python train.py --head_dim=32 --tie_embeddings=false --grad_clip=1.0 --seq_len=2048
Each number is 500 + 40 x the weight over its row's rms, rounded and kept within 0 to 999. Layers, rows and columns count from 0. Numbers have three digits each. The size before them is the row's rms in percent of the matrix's.

# up: layer 2 MLP up, 704x256, rms 0.0609, rows 676-703, columns 0-127
# down: layer 2 MLP down (transposed), 704x256, rms 0.058, rows 676-703, columns 0-127
# gate: layer 2 MLP gate, 704x256, rms 0.0618, rows 677-703, columns 0-127
up676 110:494478516498505553531485515461580468527544571534512526554496538481501579438616509534529528514486512447507463497537483477552437494435460536497484503558459556474479523538531460523523507496503452457496475385492540465517533472519509542515522530493480501477505506477487492512472405540513497480516530453504478506561476480441390478416516512453461504525404501499528450585452524483457502484434
down676 116:494439475533582486515460444425543510521476593500436590467544528564522492489539478508530487478462526532435466477527526550486456515525469487477417508515484588424488507493499427546506456561582462552450465510474520471519509461534494556532489526542485474504556465530551446560479372497518525556488497513486473506527427438462384475407498532500462558489481536497524496463480492497586486451441
gate677 091:444519515467472480500572549482462568532574501524575491554530547466467473461467531494534447459526504525528536480531544502431462552520475471547517492518541494498495531540488467513569507526452462475542467486482510530503527456461566482503554527585501520501478447528482462495398589553497547471446466446494563545446542526477494510531592441520460516501575472544555507519548565516482477408506
up677 095:550489486549525505480432492524522576489474499460449569475486506412451491542503469514453476547512460450538533548504456529486562397546520471503442547432520529436489484467515472470431519514539571481415572569538462505472477475513473501519442584465500548495586538519476519479488447490530431509573521547487426432493512437475555545502457531524577494517510470478462537407445507461507504559477
down677 090:498536441512476573516474523559463501520536495490534511537435506432490519523547434492495554528528475443526474516501541534492456455551469480461443504464509506502522520429536490456498549473487432552417513509515449453506532478510470524530535559504463629478564535519444533407428468507544537522502482470525462485502680466475587525500483543526540491535568481465499517502540540478592488492504
gate678 076:544497617515425595501453527548509606493578581519498539479452480458456471465547555460492527485493507469529468490534512521489568508509428460512520497525544516475515502469483512505540490454558525488560581455487506496425499516458536482545546474477440487482531490544504511383515490538456529497500481528468498536543507517445485514543587500560532468504464490441459503486496494448579495480499
up678 078:414489502479461533477520517444502491531451507512550458492444532418532530555482535471493528466492514423525443518499492464498522485486457455530540451376549521548470536466508443578550614513533496499434510446443518512477468500549502444518417491516455463469478514488456468517602451554552480496495505455507455440426505465459549508520519606452560529499497544500496447520463495437467479450520
down678 075:482524488523556450488580534441527500468439560489495524463501529550536453515471517507537521506478543492436499479508423537574558523446469465471555463515496507548523503457467531508495599429563478498430477507485493474463509523505493486507420505483475522454510560562462549471489451473494489511475544478477480399452628528410497518512506594509530514488529537526509462550476461435424517501575
gate679 105:502491483528511520467532506480493493504498460560464486489467485452502517550436518508507533515465510450519456502558568554533452486510480523558550576455488498439506384535529513449531450557525512472500551529508536503582516445513536507560602512530565524492403467446468431527474438504523512489491503541467532489494470507523483445443499543504511384519441523504478494461573508474563550583523
up679 107:567485472531491500495524540550566533489553491470553479500486475483429547448506511516514507560412501495460498496534477534475459522496563539488533548444543491514506526504471464532501539454542500475526528530556465458435478474497520519483505417529513489498489507496515480546415527478472433488551486561544536575469566490536489494568472492503521509479463531445487483584528487445507528513492
down679 106:547466494541543530441530564503490501559478449523510519502401527516512489513410497438518488456552557505476545527454497480502460472509454462521498504598389518495491522449517499460513461498480560503547501565524552475472535472483527513517489509499523552507543481489456484453459484520508567489479512513433580498545548543557424454484504474472579461542586543506553556438489449534550489492426
gate680 093:569521519544467537486461501475491543486492463563456456485487515478472419501536544553442495509545512516474533528440551498604472489545489475465461422519556510494458559475562467449482448430544533507431510511480548560535524501465491516476558580517467536481573500444499549521590486456526515540527507481513421535513542470514507445466529517531545495547541436510481474476459498468558517504417
up680 091:500486588541416485476484463497486473463446503504439468545462422546538516592480541470517515501419539547494533511414538473521451497500517501458500509503513493494424497501518538464502456520568556504469494523467542503465563502464518502471512476557481408535539518443522573537493454489470484478563527423541494522524441480531465444459507514511481452546494514520520545515467419463507534454453
down680 088:414531537488500439447513480513535443458492535419511469449497520535496567559488502468557494476450499500563515552457408478540449542473506503531525496546488503497465460583450516457553475547468506460543573521549531446388450483504435464454486432506510467511434470539548458533553529518479489476463469536491528518513273514505456430537484500470562542514490574504520531475518469433456500463546
gate681 097:491497555501549519526537475463461461504493506575488484435431537445457461476576541431510509568487513489549506493460525507462473548564478483564478417466532512474484512520474439526491479476519483486554535528477508499463569490478565522565561581582524449521556404493487495421507496475473474478460487503512476533523461517465530486468473588513499501538535568510443560432471513477567423460493
up681 097:472457517505443519590546465529490481425516464496431482465438464548541459521501530476549503530433498551541500502427508509496457522519491566479523462528540488464465482460561467513534484462564480462443480526481546489551544467565470400543514520493471433600502438504487455425531494495497473427459526486479421499539488455481501507461447540449504417548455529542457527437464545499465469425485
down681 092:453519463483504534512448439528510476420485517515474555493520492472515526510486508555535483537387505539478513493430480461554550492469527478484512499507505501513418476553557515528519518414545473504582469492527552485536489515509479441520492463524553503495555523508533477413442500503487492532522496526507467489470181443483478547477492579453494498444448521512469526496526497504435532505527
gate682 064:513542417588439483515450498501419604483529519527471467517489468584564554464489581505472480467493516581488511523528446580543485536438426559523507456471530507494487521504503494532461668499522456454520502490507466541478552458447558488521492461452514492435493458503517394495480523470491459548430506474478491442507520509459520539454436565447526471466472464524496470514508439492495488445491
up682 061:520608516523421487484555495438470432468498553479461463487511467560505511477500465535461522481470535495535477475494426592487415462471534537465550503542523506478478483440493466471545420573489545504459422409516491454504493526539495509487463483481492537484577528494500442455420473512495466521630494471574499533594562485531491530554557526489434480532505494459544540558440486517410559502502
down682 058:448501428511487475508565542551453427489469543466496560517517530537494429474472525496516533463477527499444452529526472475481476501426506488469459538512527428578485536462508497500460501477519467448475405469504533621544513482506561568473454552487447501489498522581541506501511497438433516490581524482499452464519557501504443457419501501467518464506552610569515494483416462479588510502491
gate683 118:512487481427479514401515462438445568472504534541478460507456518530449488546605492499527512447528456487475479529605493568499576478484495550471523473408489525491516495471487513527511466452486507506517499480541468495388479469511458491524541480554448485391507504551456474405480496469459553509474454502439534564487541516570427509562443515488488518459561481505558517531490502498492448533425
up683 121:556464558444489515530444531491468541508540465484479453522512427446506494545496484558506428484509502569482546493511485485508532463492471485511536534464494514509439585426545531514537398462482539486508522555506514493466472522474473498503442533452492476514531479475572548489495475550477549477505550498531484488509557439549512476462467538572492547501482412552556586485509536493493496520457
down683 122:508447573481462502459481533457488514490551527488501451506492506523519484513585481498487427556509454485507532494567496535420507440467458518513527511458507533506457565442511496528529435455506492468513533527503494510445484563502490533523543511523448574435494461469477487514501498552500552518514510481475521537460451474526415460533475551535491563502543373510525518532486536485465439512469
gate684 118:505481454506515495584453518518530499431554456494440521467557540519431537479592476490446461482567507536504510509489478484501434521479406542447553484514430494525436552471461450505492544509471448459454472458534400478501485552517492503524473521437474493536545481533489450543521534541546489437521544554550463519500492452446449538453465516523378430517491448544542503466542479517494552459517
up684 119:588503548498421567455524486478466506477498521496514437507572429510549397435536482491517528483440435465481464431501524484490586368475601517559452510456490494549540448470532524512443527547486538573583442522475495532506502494431540519495466454520509533450496530450473511478499491501491409516479582534541449473542509526537495477469520537471466499523459466475481544594463578534514531425473
down684 123:568497526487448492506491477489490518481554476538555483511557427513502430426607491528565450449509481532536454445425466518510498436457449493502481482467461509515496465460490517496518525521496499492458469391549498493510474466449477482459429502464495552456475498461497461509537643568530502481511591508579415502457572462439474498473439487515400500471483457556471529568503547577553536484547
gate685 070:490428491495553509540486573440517600444523521489464481522460476479502529520444510527521496397568517526568524558549494481460591455473495517466453552452492483470518542490512482478522491506515568470487537449389546427451494542458447543471479464515500502445500488431485545530530509498463548544500551466487453568540516500562514452458448470412486503506529541512501487496531596527486558467523
up685 070:511543490515493521459538500482488401403482477537500455511452464545538504503472493539461454534501479492560535496507552541556500461488528564440500497548452489497541454478542547472504494429519415537527485544457460566518513453431515517464536553530553482459506468503629516502515508481524493500412499475482459423433506537524468533473526580514501538465492460530445532504446498412520509458462
down685 066:506426605510436480506560507468588468523535471521438477515521538497509528492403507560444539481576502532550483519517448523569470422517518469489545531511472494477530514546485532481540572489489535473583576467479534449465510513585511537524533512521566448473515516480518527524615462403493536484480518540486479489444495461494524472425615442496545487476504572495526513472502515466522533475452
gate686 091:409462493507512545493596597434434469488489497467501510539567446581536486412526468556528476470487565610519406521516495574486513476444524476483492488550527516434466536507583538544527493476535457482512518485513449453497448546422496464490569479489524456489527513508502457524549475519632516499496531500552448493533450415558491539501485520460545565509542453534573480495545511511512513511496
up686 097:477456509468477502487505506526473562481505469451527468498462507483522474460529510473498528452514516561518500532508450564497491530508552522513487407502581528448533494507465491519495472484480500526550548574531497429432490466504566456399529441507504535515507444543607462434476512462484454559511435463545553623449487502549517511549576539500538521446614492501514548490471478461542456510492
down686 093:478487413475509471558528501527496496532534470499588499492501499507481479476513558469469583425519503526484551513501507520511526540508556540467537499462592473482562539507449514529440495521525527501540556538498462428437508437480604452478470435503502586534520416539538461491419560441434474513520393551479553556513482515571468521515555475511519500498528432522498530521516483428478437497507
gate687 078:456465427538518500508491546517455491545522418533499472481452579491554494534503438476489471555536501501452503483486522418493498519512496438557484488408474446483587439499489497452471489555572485509436593537549475513519502521377562516457550478532568521528463542527540496487546492530531548510415535487447477504509500497475517455476524441524566518518489497509475490529510406499444489515415
up687 075:438463482442490491567531535457538452508463498502530514553528573437521537540475519450461438466474563506591499501547448495550569498498500528386522493552511494491475522461510470483503507474498505485492483528537525480498537513576475549450532452502475401488367474530480431457520450488496483462443503539484504531508553493513561535471562487461543475494534557498500442528574504499521513482482
down687 080:443473495521507532442498440411472461524426484429492531450407461482516487552451505522637422489489434446486467436477482573503450517467552471526471483472544517473458518474547526561489537528554470534537479505534518524501478483495473530492434570481463510535429506514547464477529546487551469483541496519431546475533558465472471427548477485509513526519520576473465508516508487499343498486510
gate688 115:535428492552523485551523466525504505518514497503493600482588507529491505495503475539483583483523510523528417495450540506600449489475567506492439448535480479458513526471560510533456474532512467514475445519504452470489469573485515454547554561439487506528445511400520510541458606523517499497500513507478415544517481488487508532571466500502518491448505524421509510481513595495502446495461
up688 113:513449480507486451521532428576563495475529583499494580489460468594516527514520534518484602496499538524482462508401480474472431539422510449454454533508437471485513439486534579485512490469504441501456487566484472470568434556535527484484538493438501485532455549493457507526458518428505499505531433511456492481405459472476499535584455489540481546419516568417474593482474505511513471493451
down688 120:452521501458469497450442467486538438415497498461559420512459480517507556491489557455529524479481482461490567479483492456439490533503472479475514536463467514509505422499462494477501464454521459454534541537509506539545523465527522460478424430462505470502527535568464518508515350453491479498491463496478529432462436484504508465475510498529487564513472522530445540504497421510560568479484
gate689 093:534520481528536459518470471526559543509504463568496468536469527497545538527469461579457513487458555540514454543487488458546457555451458551586541556505443478532512448491481506488499478466441461530433525513459579534525531527561530433532559481396506495449446532568569514540443480485498437511419492486535544491539401516488522482553485493493537455497469559507481499457485470536549549453531
up689 105:463484485525470519539502465468481454507475596525499534494480511511495502551541480534532461485600555588480493513512481614545423507504409521512453492533469491542515492473497526553488480500503607514544467475499461523452454443528490512500520473539489572519542507520462492547455473464539483471475534535534567524512506509484452482534459478445460566455492470478454527504528559501455466510467
down689 104:477481448497480526440481563499542461534560433487550504520527510469498458492516489511411516530431407505474492515487505486483509487536570537458585511473506577455480533527461546501528522512541466463445490567498568493551520564500504516478465512506508493558464499480578502463437531511506531496529433483452418505459464509539546420475530486537506423543495473503598465462511455492349546476533
gate690 105:552495572532565465540511496480534465501507431509503476501560466482590471449558470473508487543512427495484525513555486480479507457511507545556408488552502504485497475537497496482575537518521470483523526494583477525489579466495565482529526470488509525496525429501503476527497494504428510466565587501506480480452560438530500454484516483458543490564418476582480491457526526533459586544506
up690 113:475528496508470491489431469511506459507478530435512593569499548534481526515513470566444467523490501524554437476487561536521544555460545516447493505523504501554461592502540474532477502499474560469431499492454450484483482507565440504526499538503501483470470538475491561485549448519549464510470479515433470539594473468565458506506536516516441536405436525504514420510467470476522434470520
down690 113:466496524560528444490447425513477500527433489520442513575512501507552537524518470503477445533487423568530448464577561526498534538429549559488450487511519498525473544530554501521480489490436508491415484453471499466470516500531481481502539528500446525474497550460525564489472420521494542484532503563399473519473522468509503471467450535500475504476424495546526461544505467489565516503467
gate691 109:478438484465453573559438572428502491560511508486520543505506524468473527550436398579539499454543514577508497509534428497506533538440547502481453534625411528530517497513485515501527522462459518491451466496493514483521480509596534521513532439474584490488487480502479508476532458520504456400532502475465542527482504461506524512546471520495410507491481578519534501506512510499491483454515
up691 107:488520527540493444477467459482565546479542472462474540473498446513476438552530546488445602447494505453498478483545537525541498536551499546485446472523481478475515543535446500524498506520502464511493483429549557467444560501482443481498426489485493525488489416541540489553499515535479598517448528474455604513497496516460475512483498505448505500428509519458555519515468538539531494446472
down691 107:449521421446504470484455539453527570451536451531518522519411497511438355579489505501534550456519541428513487539589496523560499556493488582497519496554481487489528531487463504493450455422474444452467512466479505502479544513558466471478464461497448463457470490563474530513490473491457550459532511507458573560499530497468429511513482491512395484485525584460510529510494524516493475450459
gate692 105:522449542525438420513486544557582465440486472503511532505476489488483471479511525531540535586466523470495458519473470508516445534475494518475474463548501486479505481523506476473470520494502448501524493531518517461548515508496506580488511518559491492463459491467436502488477474444523557481469489456536553461524535438483454556488512544520536512486539526448521531547415547486523545459504
up692 105:521539454521519532473492515488457500507481475552511535462582506416469416464479500481529569527482508431529482453481524544521470480514493512524444485494511513519492466547517495443523469625505504499484492605430476468570597505609524512430458455467497506608505494507470525516478556431530504458425469521500538587504512484494475458503506493558474536486516453501555457564510424471491480497444
down692 106:542471507406477506527456511521588466457520497509507491519487484535526543508496566511480475625520540576495508547500510494489512489455443510498526501480509543492535509489480508538458493492548524552543542436578510488481421482394459521497503573511497553453482480513509514491599441557478498492435585518524520464542497453455549473516519525464476521504489542479456507455454530472451529553519
gate693 098:538462525465439530522546529503462495491467454453510516518553461454545536537517561476479492411472498538579495480472474527508548463497566531413450478572552537491467513469538458459572515538566452493447471509459501478451482540476495534456524494439477504480528454545487480528501471508449501457535551487454468505535486467522519461504506474464453572474574489513494548580520547510537503559549
up693 094:484499548549496520522455503461449506508544542479505480485456469498474486491593586554493613585489533483527448495559485535478529549414462536549495476481480515413458523546459426497494528489510511452521542565509525551492515544528598544452552501582548546481436499557462502502585472536496492517550536549577488510416475525476508525437513528519490506521515511417500483495519449497495566536476
down693 096:398517527493520534475493506460404522498524505486496480522450430501532499446601534494502575533409565510520456460510475491538614501456537511455473468448515521418506470568438443446501504487538478483479474507505533531501491525484516546438488475560503489522511511568490453513469416520476522481487521476541427496526559503520508508478511545454509521509623497442564510593496480488524574512545
gate694 108:481533477497509506488456488544454427521500519500520477506566454494541521470480417513503467490453542518490554485490494460426525449515543462502548507539421516454500492453545546522492467575512454480553572553552536507480462512514518509484426475509564472553465516448513586555483475493478547583474552438562499479500525521481533514513495520551490561545493436505445545520530532489487542513572
up694 111:494441490474531503465527560435516615434505499493478541518475544507460501535583518540499518479504474461523360515526524509575433500425486508478420524395584452550500522501486459500506497434481513509500406464506449508482502455420511515533548552519420511461515467569530422466511531518538468416481525528430510498458486447529492504476530450439518449506518501494555486454475469534452444494422
down694 101:484440497488498496511523496492464509454478507483557518519559507521493512539590432509439500492501437496526415524492576453551504475430505464489481495468575443551510554500477505538550490513464561524537448486555443531498519505454500541523523536532513515513520460509496464492513534567551508409528571482475464470526736465460531457469521522509462591549487424478522467537492479506598439540467
gate695 098:556540512541465537520550518501509504577565449491506566543454478528482488444502460487525539527487520503430524504551491480437511503413536555537475495506384493523456465516533545465502404525541512421458562453521460509518491527540596480440516431529495486463537456530522452574505519514503487518563522535517505516523442528567437525514549461452502468531445482516503498551480428484487471513489
up695 099:471523502539550520486529489422475458422470572521502551517519462526456551571559564494484480453538440541575564481500590507488498464558439490446576528532537483511504491476505420560443516521492554469424525538520514510438391538513544467562483513541427506419486479481486448512558486535434524455552448551517490587518552539497501465529521426497444474574494474553417453545531488523529515478541
down695 102:526519517491512490553515453468488422506487571479419547506562450485487530558630495511457514439475445511585486425457541430505530430519468507462552521532505469497521501514531465544472487508513513504422511454500473511488370504534519572541464505513491487474479509497485467478584500523453508433518456528506510529466507535453494510577478448511547424535550442533422411491504489539430526506524
gate696 043:445459530448492618511492500480506494551505511482499488520527497420447526416499495446497443427533504508569450542516577466490534526517496505529504510487509495432526512481486477554552553482504627484473555410453535455447486493489594434588485568455440437434475473540376473497541481486446469474524485455498537483603501553469494530585572470519557481554512497521490524455477521413476498472474
up696 044:487491440522527538505558502483503488518489519541504519502460524496589525451516500494540472551509458466464514505497520493475467537501493473489439533521512513464484533510494551492471440416492517475530502505502495378549499578495471499540473501491439523480516500526451548541488515535510521493481522470458468543572488465519522467505485523481438541517492540499463429493527483466522491601567
down696 038:418586448551471452497424529622487479469505454469503533395530475535516535491458507493500491561584470530475468546523493514566468442509504495554546527509545436519483546504538508575476406507460490547495526571471456528475450422530585535491505493485491580557441498486529458484460465480464448489496470467495506421472509509495443419459575489551565510490506549527527504515480488414489479440537
gate697 118:511507528585441509451503549463456504452525463455586499484530462531445475590463469476488491439524498501521478489481520527499533421470499466463622519483562520517528517464519471589538575496432537453505526539511437546515419377553450426539463484554431495523516533424495522496518481515442462474536574516566496513513534528516483505500465473532511520508492414535555514501464497538501516516549
up697 122:448620543499544555556466500526499441548455593518506454518446518545520468534500496484526524482469512514492527414551511494481499535505556518503518555443542521468555440465462478486527501522472485551537432536526455488431589500548563518474550484452564460525473395528411512469496498421559480608459466454494480481505482524470515502506514558507423547463514550533419429557527510479455515491521
down697 116:399548558519525542544509565550476495540507538512504514543467504466493477564527490547521544512481530528469491413501468508505481526528534481487492525490479545447548461456456499548518471536510488557518470556540459471445549502511579535502548480486525466482474403458462439483569495449520501537469454460572454504513662516477530454541400520535418537479518510547511464546514469469541519499511
gate698 120:502569458498571514481458438460586539533469533505483558497495589488448485492517490580484620560503467499541463576461507522448489540468463504528502505519550547586470610444468523538499511520558447504455531551497534585523625526525510524537549586534500518463537474494479483553500411538504532533528479479440442467511562492537559473512474531466501451459458504494587478507514516467518472509471
up698 123:476440557527470567481499549523540429521531481421499494376547482542494476500543452467535466456420591473463534495551485459521516495499467465481515472462511505491511541589436533469517519505482456436506458544495416474424504471465490486455492548547478474484441494581452432521594504520445532522467566462469492506559506515507468548491551501539553502495483553478437514469491488488508459506525
down698 126:552529493506468539473482475484506532464486509568462490500507505538436479496451524517523531523488528509528525555524584531482460526495473524525555455486547490547480517487517520538513516468568462496545479478539443438511587463555446459467461508523500435495492518562516559500413417479557505467569519454525558447566477433560470535459460514471462414528481519495535629606524575536493522468518
gate699 102:449488539399508550520490464472515506476518523533535528517476529473481467509492490472543459486586528437554518544423441513527492418509471515432486514528530545507475597508532524493520508577588497451482435472516546533534512565496432446500477431418435544547438509518535468488467483517535520493513552455553466450575506502467516458446499465458481486485557476573498457566453531492514524539499
up699 107:523511528451521491531498522567480556514518483464451548540490475493473542510486419520503482538543563464506536530512467439472493511501524571512495529523472508516459543530506443434567529595578375532563512468515550457515486561435458502469532437453549414462499478458526512551500544501563521468465445515508505498512560545523508490458527460533499583460545469491493493574496433496470488614538
down699 105:500487606505577473493488480523496563473491528431467434521515451479572501438490443533520459545433527517566521507548498489462531537498566572540521510528530529570478505547440436441554533498535480506593510482494584525509485492495487537479567435515537443435580477467565550528460510489502467509512474591477515471548414546527517455512465493516504520447535509471492498519491441563429452507522
gate700 086:415517552470500457500502495494490485542499483585504432472563610420548494466498478516487487499540465470579505543545516527528505529498522479516479425579491498464522536518510524490492511497476500545479445525485500483493558537531465455539526514483501570498474502517506480565518477529552543537436519485440415438361494482471497503470494456502446512497505504553517471420512490503560504539586
up700 079:479476433542600534490501516529471464455498481527489618505486471476481468497524566536489472578512413462559497496485484479496495513513516484469455465409488512542454496507497458482402508417551522490466508575564522564599496472465491476437525588552434503493480497454508550545501487553460465588506543520430521459560522454472546436478499546537555457560547472560470488457510477497474498481464
down700 078:535535581500599444440465497469523514497541524513528491574433575473539490487463514506475465531538468502526463536573524527477540534570495427508455444534476553505532507509505517521476477519462473517481545541537529514493468529538523453469460567540465496468511480491556558553614515547483481541448487516413544414501512547591514559466485454493490492485538509537493474427526580491474484479527
gate701 114:464485489479537445490555450445513533481505480559562470486555479528484507471508471463458511479532455488513517479447506536479413482590497526542468566471516504498503506459456468537503514498491514495534450444498516481493478467551561531591494520517532518554545501490496495479436496458454467445474487516565403418516480515547454505601479519554457511468449551496464507515529528453554548473501
up701 107:484493534471468480499467543456473498538495477544497508483482585473444572549503475541574562564501458505553437511505569517539558566513484519484477534483514469471529547485493544535525399420464515498460604454586593482479541496534519524498543547506460478501518466544446515511475465542485521555459395475461467465486462559495529555514535470546462537445452470478553464361516449486524479514452
down701 115:524512470526503455537478536512523477570492483449449558485492491453570518523510600439501485516544483407469483481527433550501515478441528477524561539451533494527445508488497531533508501504427572444469564549530533482491556537461552513438491530507482545440470479497446536531470489485443454510509437433489544606558518476473555501439558524463461574485535469493563455443528454430566475508460
gate702 101:530409463510446562489479574507535500491519521537528515487526508503475491446501532501458541539466467517420514541501528434518514539517513512466438518463482476549462507533536453518520493561514531495485451470494481493525527489497540453506526490512467473455397468444559543462490520494557555547453489556497533561406528511473468552479497483467410432476503542492464439499537459481523512467510
up702 100:482464480523471451525466493529545471481427492525580448483503539562479464562464505437562500452458475476516554507412526523482447517499521455536513456590474485435527502522488582526428506459444497528496556485497546496531523507523546513515515510600567501568517455442431488455537463490421485504465473460463428495514493451542572565538575553515484571340507560529458474471489538482470531478495
down702 100:508533527437577491479483470470471456562497499456574462473514571515499483553503492457397469504476539443519525489512554582487496481503494499459506499499538430549587541515444529462513486491507474457485499508525554531498554503545536508479491483535572494523460463440495488557503445498531475544431533500491523451517664565493503448535545576518452529474568560570434548544464508476441467499444
gate703 108:537439526528525458517485476517591466476550446559549516480478531480472460548552513512525377532500495422529501543588460466491507493479471497592495510524500507459456514529470455500471533510506479539471491486476486513528443513507539543527478515482538455500469462462417523565478553558485567520441476489489487539536478482508477470539497468543471607501406512620455442508584456493486498474518
up703 100:480425464550532443485438453563573466459470439510477462531427557534472436577433526530520417530507524488539502563494487514496504527498450485471450455498470472460487481542471499380503486545544411577500530479522516538545468501438536510494490523424543513551452526448509527572459509512455559515412440488506496486479447498513504504539513500560549533499469489555482510422537426502470499475450
down703 107:457530412476531518497502462558506500471490495487528448455503517512523474527403460503424533464515560489490496560491472560450466533516465541459550499523480497518544514471485486415545470501537467499579526471499446534542567533464535473489483466470521467501451549511526539466445440475470444529461482509472488509487388485520538502521544562544533409528583559414566534438517506481443498544494